Weights of a small GPT-style language model, trained from scratch on English Wikipedia.
Training: a variant of Muon for these matrices, 186M tokens, 5680 steps.
Each number is 50 + 15 x the weight over its row's rms, rounded and kept within 0 to 99. Layers, rows and columns count from 0. The size before them is the row's rms in percent of the matrix's.

# down: layer 5 MLP down (transposed), 704x256, rms 0.081, rows 336-370, columns 0-63
# gate: layer 5 MLP gate, 704x256, rms 0.0717, rows 337-371, columns 0-63
# up: layer 5 MLP up, 704x256, rms 0.0718, rows 337-371, columns 0-63
down336 097:48 56 48 25 37 51 72 28 69 42 15 34 37 51 75 41 27 67 44 41 58 26 62 65 40 49 68 68 66 44 57 71 49 59 60 23 30 53 62 59 62 06 59 37 39 52 60 59 61 30 55 45 70 48 24 48 38 39 57 67 71 51 28 38
gate337 105:38 54 50 63 56 75 28 51 57 36 46 58 52 60 40 32 75 59 32 22 43 56 36 46 44 50 62 53 58 30 33 59 35 53 35 64 36 51 50 50 26 77 54 70 43 35 74 38 46 35 34 65 40 53 33 41 30 61 62 60 20 79 51 60
up337 107:36 33 58 50 13 31 78 39 36 37 72 26 66 62 52 43 51 24 61 53 29 43 55 44 72 43 68 42 57 81 43 68 66 30 77 51 53 57 17 77 67 33 55 78 57 51 35 46 26 32 59 29 73 70 27 47 55 41 43 44 67 28 43 17
down337 099:48 28 76 40 59 38 19 47 23 44 58 48 44 38 37 51 83 38 64 39 53 41 50 63 53 67 42 29 62 51 62 47 72 45 45 42 54 72 65 28 49 54 52 64 41 54 58 54 55 30 64 54 32 62 42 31 60 67 46 49 49 59 33 62
gate338 098:63 82 47 54 29 42 69 64 88 62 62 25 47 46 82 54 49 54 87 51 44 42 59 38 52 34 27 36 58 47 50 39 54 24 43 63 57 36 61 56 32 69 62 38 48 67 60 27 74 40 55 46 44 73 62 46 58 31 52 46 78 49 48 37
up338 096:44 35 75 38 27 46 34 23 49 49 47 68 34 43 43 46 40 33 45 38 40 30 43 43 41 66 64 20 33 24 40 73 42 41 65 14 55 67 28 65 45 53 65 27 76 49 51 44 47 59 50 65 66 59 31 63 50 41 43 55 51 37 77 59
down338 105:44 26 58 53 24 52 50 52 40 47 37 41 45 52 66 67 57 59 35 43 58 43 44 56 47 66 50 64 45 09 49 35 41 73 42 33 55 55 57 47 58 72 31 70 36 41 25 69 51 73 55 46 54 46 32 80 45 64 44 53 71 37 50 39
gate339 106:48 31 56 50 46 53 43 50 50 47 64 44 63 79 75 57 41 52 63 54 37 73 37 40 58 72 52 78 47 69 76 60 46 58 48 39 53 78 66 40 39 43 52 60 60 72 37 41 39 54 44 31 36 36 47 40 74 66 55 59 52 89 54 41
up339 102:45 51 65 67 29 56 52 81 36 78 48 38 33 63 58 77 70 58 52 60 33 47 40 36 52 47 73 59 50 56 65 49 24 50 40 79 53 54 53 66 66 69 63 32 71 16 32 38 25 34 41 43 39 38 66 49 82 15 57 54 38 29 49 50
down339 106:49 38 39 68 64 34 52 39 54 48 55 35 20 63 28 60 64 43 47 44 37 60 61 50 52 59 51 51 58 79 30 64 69 72 42 46 22 49 67 51 66 53 48 56 45 68 62 73 55 53 46 51 59 43 59 38 61 63 40 63 59 70 07 34
gate340 100:28 77 38 73 37 41 14 33 59 80 38 55 55 38 87 43 56 46 43 50 77 52 43 57 65 49 24 29 58 47 57 72 26 26 58 38 35 33 48 54 67 52 57 46 52 53 60 48 49 46 41 45 45 64 50 51 50 44 39 35 40 34 49 48
up340 101:81 46 56 36 52 06 52 54 54 41 55 37 67 46 63 31 83 62 34 51 47 46 55 49 76 35 28 44 27 44 38 55 47 55 81 45 43 59 32 76 56 38 44 66 26 49 20 36 48 46 55 61 14 42 58 63 57 60 59 52 45 33 30 41
down340 091:42 39 67 51 72 51 52 56 51 44 53 35 58 47 64 39 55 44 37 48 47 56 37 25 43 73 68 22 48 54 50 48 79 55 59 57 58 46 33 63 55 57 68 57 45 40 50 44 58 36 65 48 53 25 38 38 57 38 56 53 69 41 61 13
gate341 099:72 32 48 47 19 50 49 52 50 36 61 78 37 55 46 30 42 51 66 29 45 41 32 69 54 57 49 46 56 68 30 53 80 61 60 58 44 25 50 69 41 43 33 34 50 50 45 14 61 47 37 47 82 64 34 41 21 49 41 12 20 61 67 47
up341 107:46 72 38 65 63 73 35 52 36 61 67 40 41 63 85 69 41 55 54 59 18 28 51 36 71 50 55 35 49 36 79 39 17 22 50 68 60 59 42 50 41 48 39 56 39 44 25 53 21 37 42 62 61 44 52 65 49 41 78 63 40 32 45 51
down341 110:62 56 20 27 38 64 54 47 31 55 42 75 41 60 37 33 69 47 76 46 65 61 26 60 15 47 55 39 29 63 31 63 94 58 37 39 44 24 65 73 45 46 40 53 20 55 33 44 69 60 08 54 63 34 22 33 42 70 36 53 50 58 75 61
gate342 096:37 50 41 47 51 60 66 55 77 29 39 58 59 67 42 63 63 30 52 58 59 54 49 48 43 47 53 50 55 54 40 46 54 59 34 41 20 53 40 42 47 22 45 52 28 51 68 77 29 61 52 47 59 30 38 38 50 44 44 64 18 56 54 48
up342 099:59 49 69 52 27 65 63 33 43 77 68 74 85 55 49 60 64 40 55 41 31 58 17 40 44 37 60 44 63 72 45 49 51 47 62 34 53 75 50 31 74 62 30 52 40 52 33 22 53 38 48 70 45 72 32 71 72 36 58 42 68 45 51 61
down342 101:37 37 43 48 29 44 56 56 12 60 41 22 46 54 48 67 43 50 50 59 44 39 65 49 78 35 56 37 25 38 60 65 51 61 56 40 46 67 23 59 58 47 73 63 69 55 43 24 57 61 34 63 53 51 28 57 28 41 58 57 63 44 24 57
gate343 097:51 40 21 56 42 39 20 27 73 29 46 61 76 37 52 55 41 33 60 34 47 36 42 27 47 28 40 33 68 40 43 31 58 54 27 59 52 31 69 42 38 48 63 64 19 40 57 37 37 52 39 78 50 67 56 50 57 38 32 57 31 73 38 21
up343 104:47 54 38 71 59 66 44 53 56 37 46 50 17 54 49 76 26 64 45 47 62 40 34 44 42 44 19 58 47 34 47 13 54 69 72 47 67 61 37 48 45 68 61 26 54 55 59 48 70 35 33 51 62 48 53 62 43 41 71 51 40 50 47 24
down343 094:35 53 45 45 35 64 54 24 55 33 33 47 54 59 37 15 41 83 46 31 28 49 54 34 54 19 65 24 19 83 25 50 65 35 38 50 57 47 50 53 61 19 41 44 59 50 42 58 41 37 41 61 39 71 69 21 63 32 38 47 51 78 34 46
gate344 099:57 52 77 61 42 55 48 43 57 63 48 35 14 49 53 30 56 59 75 40 42 61 43 72 31 52 69 41 47 56 44 41 56 45 37 43 54 38 74 44 40 55 64 34 48 13 70 34 52 67 53 18 52 28 89 52 37 45 50 54 69 68 45 38
up344 097:51 81 30 43 53 35 24 44 80 44 45 26 95 53 51 83 41 49 64 93 74 51 39 40 37 31 37 68 35 85 58 77 67 43 39 64 67 52 58 81 73 40 54 50 70 38 62 70 43 63 55 61 56 75 56 45 37 58 61 42 55 25 65 47
down344 099:65 58 50 56 44 54 48 41 30 69 44 52 79 42 39 39 80 40 56 71 59 58 52 56 30 49 68 45 25 49 46 33 20 52 28 40 36 53 72 47 67 50 50 42 89 75 60 86 47 39 61 23 79 36 37 31 78 58 47 59 42 44 22 58
gate345 104:46 87 58 25 21 39 51 28 38 78 60 31 56 30 66 62 67 61 42 57 39 68 49 56 58 48 27 65 61 24 48 37 64 65 36 71 36 42 61 44 37 25 64 37 56 70 48 49 48 51 60 26 58 61 53 27 62 57 75 29 32 43 66 65
up345 103:48 45 58 78 41 56 18 25 73 34 09 35 56 62 15 40 22 42 45 60 63 39 54 41 51 40 49 48 69 69 59 58 50 26 54 44 34 42 43 54 57 38 45 55 46 20 58 33 54 45 42 45 29 55 59 55 40 59 72 51 41 60 46 40
down345 104:56 64 42 50 74 49 49 53 76 72 33 51 48 58 32 39 56 48 75 49 59 66 48 30 68 33 95 62 62 42 45 34 72 60 28 46 42 68 38 46 38 54 48 64 32 21 48 39 48 63 49 38 46 49 52 58 69 46 42 23 52 59 52 42
gate346 105:69 80 36 77 33 65 19 42 55 42 66 16 56 36 57 61 68 50 46 48 40 47 57 69 37 37 39 30 56 31 57 62 44 51 50 27 47 64 64 43 38 28 71 72 33 20 42 35 57 53 22 43 57 11 44 52 34 44 38 53 66 51 69 77
up346 101:42 43 44 40 33 32 42 63 50 46 54 33 69 44 46 52 72 36 46 37 51 63 46 74 57 52 62 38 24 55 57 54 70 60 39 33 44 47 76 57 56 70 48 55 47 56 40 80 73 35 51 52 37 24 64 56 88 40 54 45 35 52 13 52
down346 097:38 56 37 77 52 64 47 58 52 53 48 41 53 46 47 72 59 42 68 48 73 68 38 38 60 34 39 76 50 46 65 29 26 67 47 68 69 54 60 78 65 63 63 56 52 42 46 58 51 49 55 32 35 73 56 46 53 42 48 69 60 40 41 18
gate347 097:77 33 40 46 33 65 44 71 44 52 33 57 46 90 62 63 52 58 45 54 50 40 64 49 63 78 69 57 61 60 73 55 22 44 53 43 34 52 84 58 62 57 55 30 32 59 40 20 59 58 53 46 57 54 49 58 46 47 26 46 45 29 59 38
up347 098:59 32 36 42 33 50 54 48 19 40 46 44 32 41 47 90 46 54 43 72 66 51 45 43 37 60 50 20 56 45 31 71 75 45 41 56 31 49 45 75 72 45 38 60 51 45 45 55 89 61 52 47 39 43 40 56 43 45 44 71 26 64 44 53
down347 100:50 70 26 42 45 46 51 28 28 31 62 70 62 42 66 63 42 34 54 49 44 52 46 54 77 43 60 48 43 48 37 34 36 33 53 40 28 33 34 01 70 33 47 44 37 62 50 42 52 29 30 48 44 62 69 46 69 48 54 52 48 28 70 48
gate348 100:68 45 53 49 62 68 17 41 41 44 43 80 70 85 23 49 61 48 58 39 51 36 31 65 49 52 36 55 38 38 37 47 51 73 65 54 45 45 73 49 56 58 45 34 55 12 53 33 63 57 19 75 31 39 68 66 54 54 76 53 56 49 46 66
up348 101:75 30 47 40 52 49 46 50 49 45 69 45 59 47 55 30 36 76 46 25 63 36 63 42 61 55 37 50 45 57 80 53 58 59 42 29 61 18 49 62 68 57 43 44 28 41 56 47 47 42 52 57 75 40 56 43 47 84 53 26 60 79 48 41
down348 094:73 14 35 47 44 57 86 69 53 48 49 54 53 57 51 47 55 41 13 50 42 44 38 29 67 48 54 67 31 42 60 74 45 50 62 66 62 67 56 73 23 37 54 60 46 49 49 42 31 40 60 30 47 49 35 46 69 35 20 28 34 51 44 54
gate349 104:58 64 54 24 28 43 33 73 62 50 45 43 36 73 36 53 49 73 57 35 54 64 52 57 63 53 49 78 72 96 72 62 45 33 50 72 28 56 78 65 53 53 78 51 51 62 56 53 54 68 33 40 46 33 29 62 46 69 35 24 36 53 47 45
up349 100:46 67 56 30 48 39 65 35 60 51 37 34 50 44 59 60 16 10 46 48 62 39 41 37 48 24 39 63 22 50 59 56 48 50 56 48 55 82 46 50 60 39 70 45 55 45 27 51 53 65 59 63 42 31 45 43 49 26 56 28 50 80 53 52
down349 101:32 28 52 47 52 46 66 46 60 41 55 38 68 67 33 36 67 47 25 60 61 43 48 45 65 35 58 41 32 49 31 29 40 42 44 53 39 46 26 41 42 70 24 36 58 81 66 38 41 69 55 37 45 71 51 45 63 64 31 45 47 46 46 45
gate350 107:40 79 46 70 37 21 57 70 40 31 71 36 52 47 69 56 44 35 49 51 48 71 07 60 40 45 33 72 37 48 35 59 19 66 61 46 39 28 38 67 45 16 43 48 33 25 60 36 40 49 36 76 35 59 35 69 58 40 38 60 69 45 31 66
up350 103:64 81 66 66 52 30 36 56 23 30 56 47 66 57 44 46 53 39 50 51 51 50 49 63 54 43 58 53 51 42 54 85 30 56 49 33 60 67 64 57 59 53 49 62 77 56 62 72 33 31 31 50 33 23 61 66 62 48 81 43 36 48 42 81
down350 101:20 33 66 57 46 18 52 53 56 51 59 49 49 44 62 35 25 06 53 37 53 72 37 60 85 41 66 52 58 33 53 68 79 40 34 48 32 49 78 27 36 48 71 73 37 68 49 33 47 57 48 44 50 51 34 48 75 53 53 61 41 80 42 26
gate351 089:46 28 25 70 79 44 57 25 36 79 33 58 31 38 75 52 74 69 52 66 55 72 43 49 43 52 36 23 67 46 14 66 60 45 58 72 41 43 60 40 30 48 34 16 48 42 38 40 33 52 59 65 35 51 70 23 45 58 51 23 51 41 75 29
up351 094:81 35 35 24 12 41 61 38 48 63 25 20 39 64 64 44 39 54 19 83 40 47 46 57 47 63 32 71 27 31 71 57 44 30 53 55 43 44 45 89 25 51 71 60 29 36 43 61 36 50 33 53 52 68 49 32 73 69 59 55 48 63 42 18
down351 093:38 21 44 55 33 37 68 40 48 53 53 74 47 55 73 69 52 41 79 60 41 24 71 61 81 40 56 49 34 62 38 65 64 86 32 50 58 35 35 69 72 22 52 32 73 55 78 42 38 42 46 36 23 45 51 51 39 71 29 36 71 63 43 51
gate352 099:28 29 25 13 57 44 79 42 38 38 58 40 70 54 42 51 32 38 17 61 33 59 27 47 16 54 66 55 56 29 67 49 75 60 76 36 23 62 69 18 36 57 58 68 65 38 52 40 42 29 71 68 39 25 37 42 42 50 53 64 48 58 33 73
up352 097:73 47 67 53 49 65 33 26 49 61 50 56 31 70 51 66 71 45 38 48 68 52 44 51 28 38 55 49 53 24 32 60 49 36 62 56 66 09 37 50 64 69 56 70 34 39 71 45 43 70 42 51 49 33 40 21 47 39 60 43 37 37 56 56
down352 100:26 66 25 17 48 33 35 52 51 61 53 52 45 46 50 52 44 42 60 57 60 54 54 50 53 41 30 60 36 50 47 55 38 74 46 27 50 54 68 48 36 30 37 68 56 64 50 54 37 58 27 55 31 77 59 32 29 52 44 47 26 78 44 48
gate353 100:71 52 25 51 39 45 36 70 51 34 47 25 51 33 48 63 50 59 87 34 32 71 27 46 54 66 38 39 51 60 22 57 56 45 58 43 58 33 38 30 46 49 29 48 52 37 83 60 53 32 55 68 49 47 51 39 76 51 52 51 54 63 54 40
up353 098:58 39 82 47 22 41 46 39 31 73 41 51 16 60 43 77 66 21 41 65 43 62 27 71 24 48 63 36 44 63 57 56 62 50 54 37 64 56 36 57 71 42 55 38 38 55 42 45 46 50 70 23 73 53 92 48 60 47 69 48 64 40 46 56
down353 102:77 42 63 30 78 61 56 51 63 32 35 48 53 51 26 61 52 47 44 67 24 60 59 48 36 17 48 43 46 55 73 60 42 56 61 69 45 56 22 62 71 44 62 60 38 50 36 62 71 63 58 58 44 42 28 62 09 54 66 58 85 41 61 45
gate354 100:64 38 56 30 47 32 52 72 71 62 82 58 67 47 71 57 44 69 27 39 49 37 39 55 54 87 48 51 44 44 44 55 34 50 57 79 46 71 20 40 52 43 49 53 63 56 64 42 78 49 36 38 48 45 43 37 45 46 73 53 46 34 39 30
up354 101:30 32 64 54 65 52 36 59 30 56 33 49 55 55 38 35 62 49 71 52 60 76 70 55 54 44 30 63 54 69 52 48 33 50 31 47 71 47 57 49 56 53 33 47 54 25 42 47 46 69 75 78 68 56 65 76 41 20 61 54 70 28 60 52
down354 108:70 29 48 24 43 26 58 31 46 49 50 43 60 46 53 71 42 71 65 35 45 29 38 52 55 50 24 83 37 35 51 47 76 30 49 34 43 33 35 51 43 47 70 59 51 63 56 69 47 13 53 54 60 52 59 74 52 56 56 53 58 40 49 46
gate355 102:56 86 51 27 45 46 69 43 57 52 63 54 80 53 58 23 37 57 31 35 37 46 68 56 48 29 39 65 49 67 41 46 68 37 45 50 41 65 60 76 41 34 42 41 64 50 69 49 42 36 37 38 46 69 52 66 50 54 72 38 63 74 47 46
up355 101:55 72 34 76 59 64 76 60 47 86 40 54 30 59 61 45 15 56 52 44 69 65 76 41 57 63 43 61 44 37 71 47 57 65 49 63 21 37 59 49 35 38 19 45 40 53 27 41 76 73 49 55 39 62 69 64 51 22 52 45 62 51 41 58
down355 094:57 54 32 62 54 65 51 41 48 65 57 61 41 80 74 34 31 58 43 37 27 53 78 77 46 72 68 29 43 49 54 61 41 48 45 30 51 43 59 69 47 75 33 54 44 39 54 34 51 48 58 60 34 33 54 60 58 63 49 59 47 48 45 73
gate356 100:73 37 61 51 44 60 40 52 48 64 47 53 35 67 47 60 73 40 58 71 36 69 68 85 53 45 70 57 68 67 57 37 43 63 38 49 38 55 47 82 56 37 29 42 63 46 43 36 57 71 45 35 33 61 38 55 38 33 53 42 32 31 20 61
up356 098:51 56 42 60 34 66 54 73 43 50 53 54 33 55 56 71 88 47 52 45 37 41 58 39 41 68 65 62 41 42 31 71 74 67 40 52 35 58 45 47 20 73 63 31 28 27 50 24 77 36 44 47 34 46 73 22 66 25 50 35 49 60 73 59
down356 102:31 29 43 50 22 54 52 26 55 62 30 70 41 63 31 45 68 32 57 53 60 64 63 78 43 59 49 54 48 60 71 42 49 50 50 56 35 45 48 28 65 52 85 58 62 43 45 42 52 37 55 52 69 17 72 78 53 37 49 50 50 29 59 46
gate357 107:61 49 64 51 43 40 28 71 47 43 60 47 68 26 55 48 51 60 44 28 36 25 56 55 67 51 48 61 38 61 70 63 30 51 29 51 72 27 39 50 54 37 24 27 65 24 80 69 58 68 54 28 49 50 46 56 35 49 45 56 24 61 43 25
up357 104:53 52 52 86 47 46 68 35 00 64 30 37 47 57 60 45 52 44 09 46 48 57 14 78 46 66 57 42 29 76 24 36 58 67 40 74 67 41 45 42 68 64 33 53 65 51 56 45 65 53 72 52 28 59 61 32 48 63 70 42 56 47 52 50
down357 104:32 42 53 77 47 71 61 64 12 53 36 39 48 86 31 32 41 54 52 69 53 61 28 54 52 72 51 86 67 69 59 59 42 86 29 57 31 36 46 54 44 58 56 55 61 48 63 33 50 34 97 45 37 38 18 65 47 59 63 52 57 65 55 45
gate358 099:53 61 34 39 70 39 58 41 52 63 57 77 32 67 39 54 56 60 38 41 38 36 71 30 53 40 67 60 69 52 46 36 43 40 51 44 50 43 71 61 55 59 63 52 35 41 54 64 55 55 48 60 64 50 17 75 42 42 33 35 34 53 43 49
up358 096:49 38 61 39 56 33 64 57 85 63 40 32 36 41 74 51 42 76 83 67 59 69 66 60 43 86 55 35 48 31 55 44 41 70 33 65 56 31 72 56 47 45 61 39 55 51 58 65 59 38 50 45 65 49 58 54 46 34 29 71 21 52 50 45
down358 105:71 35 54 36 61 59 40 29 30 32 50 55 60 66 50 77 55 57 74 60 56 67 31 64 54 46 55 37 27 53 58 71 43 68 57 73 69 59 53 53 48 78 34 60 38 70 58 54 33 28 36 68 58 64 77 38 44 28 82 58 34 37 28 24
gate359 101:72 40 48 20 35 37 61 69 41 41 48 43 50 61 41 56 44 48 30 70 82 40 60 33 81 58 36 62 31 29 45 68 61 24 38 28 81 58 53 54 46 41 54 47 43 64 93 40 49 74 61 36 48 49 00 58 53 52 39 43 61 43 42 73
up359 101:60 53 56 27 26 62 59 49 51 52 65 60 20 28 57 25 66 36 46 37 69 28 64 49 54 54 61 70 29 56 50 59 56 52 42 80 60 59 31 50 48 34 72 68 43 73 44 52 45 44 41 53 55 40 33 50 33 67 20 49 57 70 60 53
down359 099:62 61 36 59 68 61 61 39 61 85 45 44 65 62 26 51 49 54 52 54 17 45 55 63 54 61 42 38 60 58 40 37 50 32 38 45 35 66 58 57 52 47 54 83 70 63 62 41 59 44 53 79 47 47 24 60 63 43 34 34 57 53 55 65
gate360 099:50 46 52 85 46 40 28 66 54 41 35 87 42 56 59 42 62 63 63 76 57 67 44 45 27 33 57 61 54 73 37 49 84 61 52 36 62 47 58 45 48 18 36 41 44 66 67 32 36 44 23 39 22 50 37 45 40 46 40 35 72 50 71 90
up360 106:49 14 21 36 55 75 54 50 35 72 65 53 52 73 18 49 40 50 69 52 46 23 59 48 72 58 79 42 15 68 41 63 35 57 34 55 32 75 51 64 34 49 56 45 49 23 34 52 56 30 24 64 49 24 55 25 61 57 28 33 32 37 58 45
down360 103:58 46 39 44 63 75 44 77 35 55 65 50 49 54 60 42 55 54 64 47 53 34 53 38 43 57 40 34 35 60 46 21 52 52 86 68 23 69 57 52 64 44 45 29 34 43 59 70 58 42 50 29 34 38 50 50 50 64 49 39 62 27 55 44
gate361 105:22 23 42 67 32 90 19 40 55 56 47 54 50 47 52 31 56 42 79 48 61 57 41 47 29 64 48 69 49 26 35 47 37 54 51 30 22 49 65 30 56 83 49 31 54 07 43 52 42 80 68 56 37 37 54 53 45 65 41 64 36 47 62 47
up361 099:57 48 38 56 60 27 45 68 53 50 69 37 76 36 45 40 01 63 62 11 60 57 24 42 48 39 44 62 49 65 52 73 41 62 43 51 34 61 36 70 89 39 58 77 47 43 36 68 65 68 47 65 46 39 48 62 52 52 36 36 58 43 33 48
down361 098:59 59 30 28 35 21 65 62 65 42 68 38 67 24 44 70 56 36 51 31 34 45 41 46 33 42 68 43 56 46 75 55 44 36 06 37 75 43 49 69 34 74 33 52 52 34 23 53 55 70 31 27 48 51 55 56 48 50 39 70 64 38 36 01
gate362 094:67 62 61 66 49 56 58 66 79 27 59 54 56 80 46 55 30 42 34 73 38 47 34 59 62 46 34 50 35 66 60 38 46 34 39 53 56 57 43 43 62 34 37 47 70 34 55 38 56 62 51 23 41 34 43 37 20 51 54 48 62 50 46 68
up362 094:70 50 61 81 43 71 33 53 77 44 50 65 29 60 40 67 44 69 61 58 30 74 32 47 66 49 59 39 29 78 45 40 52 55 58 59 36 27 47 41 29 42 59 38 51 53 65 47 48 36 58 45 54 47 55 10 55 52 33 54 18 53 54 43
down362 104:54 54 48 49 43 39 60 41 50 46 54 37 38 40 82 34 48 43 53 37 60 21 64 51 37 61 62 64 29 38 45 55 67 48 45 57 44 72 44 68 60 53 64 31 49 50 71 47 72 55 55 23 44 32 65 22 48 48 74 83 40 36 30 36
gate363 098:58 55 31 57 69 45 27 52 45 59 59 64 48 60 44 61 61 49 47 65 44 51 36 47 50 54 48 24 65 27 66 60 48 48 66 47 64 51 59 61 44 39 55 51 39 45 65 53 65 58 53 64 63 75 50 30 36 63 50 44 58 34 70 55
up363 098:36 49 63 41 30 36 19 61 59 59 45 58 31 60 32 39 20 65 68 48 47 50 32 46 48 48 67 45 66 38 70 48 41 36 49 61 66 24 73 67 76 61 45 41 70 32 61 48 62 38 33 63 48 46 66 23 71 50 68 67 40 29 63 77
down363 102:51 70 54 46 52 63 78 71 99 49 31 30 85 54 50 58 52 44 49 46 36 15 39 41 45 55 19 33 57 60 38 34 40 37 35 63 60 55 67 44 48 39 46 63 23 52 28 26 51 88 63 25 62 41 48 32 63 32 52 62 62 67 33 59
gate364 105:43 61 21 68 44 49 38 56 69 39 47 76 68 67 59 35 42 64 63 20 50 37 53 50 50 39 42 65 42 30 74 82 60 17 60 68 46 70 79 25 44 31 49 32 45 35 68 57 56 40 22 58 52 32 49 23 63 82 44 43 20 48 30 35
up364 105:69 49 40 09 39 59 47 71 48 48 34 67 43 53 37 44 42 29 39 32 54 46 51 20 67 35 34 66 42 40 47 67 54 47 46 38 60 51 49 57 26 34 50 59 48 53 55 50 65 55 47 51 21 12 14 45 63 51 71 55 43 52 38 68
down364 102:60 74 54 24 35 50 58 47 21 46 32 54 36 44 84 37 66 52 64 37 58 54 56 48 26 46 94 38 54 54 49 45 35 41 42 14 55 54 58 39 36 79 50 55 40 53 47 39 62 49 66 57 33 40 59 42 60 61 65 74 58 51 63 88
gate365 108:33 55 45 59 25 38 55 37 42 71 45 33 57 65 26 59 58 45 52 71 48 19 52 73 59 29 80 32 48 63 50 52 33 24 50 71 66 32 37 34 32 55 45 38 32 53 53 41 45 44 55 37 74 54 63 57 51 49 56 54 60 57 47 68
up365 102:47 46 60 63 63 39 45 35 55 70 67 69 38 52 67 58 81 60 43 44 42 42 49 58 52 57 58 54 26 61 46 64 79 57 62 45 64 48 42 52 79 70 60 48 59 48 63 55 32 26 36 55 42 44 46 66 96 39 49 42 35 54 47 60
down365 103:80 40 62 63 34 37 43 32 46 28 71 66 43 32 18 43 66 48 48 52 44 55 52 28 54 58 51 22 57 56 36 70 45 31 63 26 57 61 48 32 44 45 44 46 61 49 45 54 70 62 68 36 42 28 59 39 53 38 70 10 46 61 44 34
gate366 099:68 71 45 39 61 42 14 47 17 46 62 58 52 67 35 44 57 51 34 46 24 44 65 61 72 48 73 62 49 48 69 29 48 49 69 62 26 70 68 65 68 30 45 49 62 37 64 59 37 39 51 41 41 77 61 55 65 38 29 61 72 53 35 65
up366 104:42 49 33 50 38 52 27 52 55 52 81 45 34 37 63 46 54 24 55 49 68 41 64 39 45 58 55 58 48 46 25 40 84 47 70 57 49 47 36 11 29 58 63 40 35 32 60 42 37 54 58 69 33 43 54 45 61 27 39 63 47 36 57 56
down366 098:42 49 59 68 69 47 46 49 40 56 41 42 69 65 53 23 26 55 24 57 36 52 69 13 50 51 38 44 26 63 69 59 45 34 57 51 43 94 46 63 78 37 55 31 44 58 52 56 56 71 55 39 62 36 67 43 76 40 45 37 62 71 35 61
gate367 104:49 57 26 75 42 50 70 37 58 43 37 70 56 72 33 72 41 54 38 56 34 79 53 72 45 36 54 40 35 33 40 45 51 47 42 59 73 50 52 46 41 43 59 54 33 38 59 41 43 75 53 80 82 35 48 39 49 72 18 48 49 62 81 64
up367 101:66 63 41 26 56 38 71 70 26 71 62 29 55 55 48 57 31 33 51 34 69 39 82 67 50 21 40 47 38 65 82 39 48 59 34 37 35 54 63 41 57 50 38 82 65 68 56 32 48 50 47 33 46 53 34 57 61 72 46 47 87 47 62 49
down367 095:34 60 57 50 58 60 44 63 67 44 59 24 40 31 46 39 51 67 72 52 76 31 05 30 64 50 60 62 41 55 31 52 25 43 62 46 51 32 45 29 39 45 62 42 39 71 78 50 44 49 51 48 42 50 36 60 45 44 48 21 79 46 34 41
gate368 100:63 57 53 51 63 69 42 61 46 52 49 37 37 52 49 26 65 64 47 71 46 26 55 29 33 28 77 59 51 44 51 60 53 51 44 78 85 56 44 27 52 44 53 45 43 54 51 32 60 60 38 60 61 91 12 41 55 39 86 61 78 50 72 34
up368 109:44 53 48 35 47 60 49 43 44 40 56 57 27 68 38 32 51 67 28 42 21 41 59 43 31 55 61 38 40 26 72 53 44 30 67 61 49 36 80 55 51 42 37 26 48 21 44 42 52 39 46 71 36 46 68 67 84 21 47 21 75 49 58 23
down368 100:41 52 56 39 49 56 12 24 64 59 30 43 36 34 47 44 43 55 64 39 27 07 67 40 30 80 48 61 57 32 40 49 45 43 28 38 47 45 68 55 56 52 36 51 26 26 42 48 22 58 54 69 86 61 42 35 49 44 57 34 43 53 62 51
gate369 093:66 61 37 46 48 56 60 59 52 86 69 65 57 76 68 70 12 75 38 58 19 72 52 59 76 34 52 43 52 57 47 67 57 33 45 53 71 40 66 35 37 71 73 17 52 58 63 85 52 28 29 48 52 59 62 39 59 65 69 51 48 46 32 66
up369 097:61 38 43 29 37 71 51 50 42 53 39 50 51 44 65 56 67 31 54 36 56 50 44 56 45 49 63 55 37 69 43 47 62 45 33 35 54 33 78 12 44 34 61 54 61 65 46 81 47 10 26 34 32 74 36 64 56 75 54 43 51 41 60 37
down369 091:44 52 46 50 25 27 33 35 45 45 60 24 60 43 56 44 46 59 45 65 58 31 48 41 43 48 33 59 46 56 41 10 49 69 44 43 71 63 74 13 56 45 53 86 51 39 51 25 43 36 51 50 55 59 50 55 67 55 33 49 56 48 45 40
gate370 097:56 37 21 46 49 20 38 49 45 39 52 64 45 50 37 44 40 52 48 69 39 43 43 50 28 59 44 54 45 29 66 48 65 35 40 51 44 51 63 71 65 35 49 27 45 47 53 18 66 58 58 52 41 49 40 17 76 37 51 72 30 37 35 73
up370 097:21 37 82 58 28 31 30 65 43 69 37 34 25 29 62 78 47 60 45 41 38 74 43 32 62 38 50 43 55 37 45 51 45 18 90 41 47 83 73 59 38 67 35 41 54 30 50 29 38 49 67 27 45 27 43 38 53 67 16 06 57 59 47 34
down370 094:36 53 60 46 59 53 82 37 62 49 63 43 40 31 43 55 57 64 54 50 50 45 61 47 37 54 48 37 68 72 39 35 55 35 86 52 44 44 76 27 60 50 23 42 65 61 73 34 48 73 69 60 68 42 65 39 41 53 41 34 44 61 35 57
gate371 102:64 49 67 55 41 33 50 68 38 54 51 45 37 43 71 35 82 20 53 45 57 42 48 70 71 60 52 38 51 58 31 50 33 22 51 52 61 42 44 70 36 63 44 52 55 40 41 38 62 41 32 38 58 73 42 32 79 33 33 41 44 41 48 59
up371 100:72 62 52 57 43 61 53 35 63 64 51 62 37 34 34 87 48 51 41 36 63 47 41 29 32 33 64 41 49 57 68 29 42 36 21 35 66 80 59 37 42 66 47 46 66 60 57 22 70 40 35 63 70 76 23 34 55 42 74 54 34 47 48 57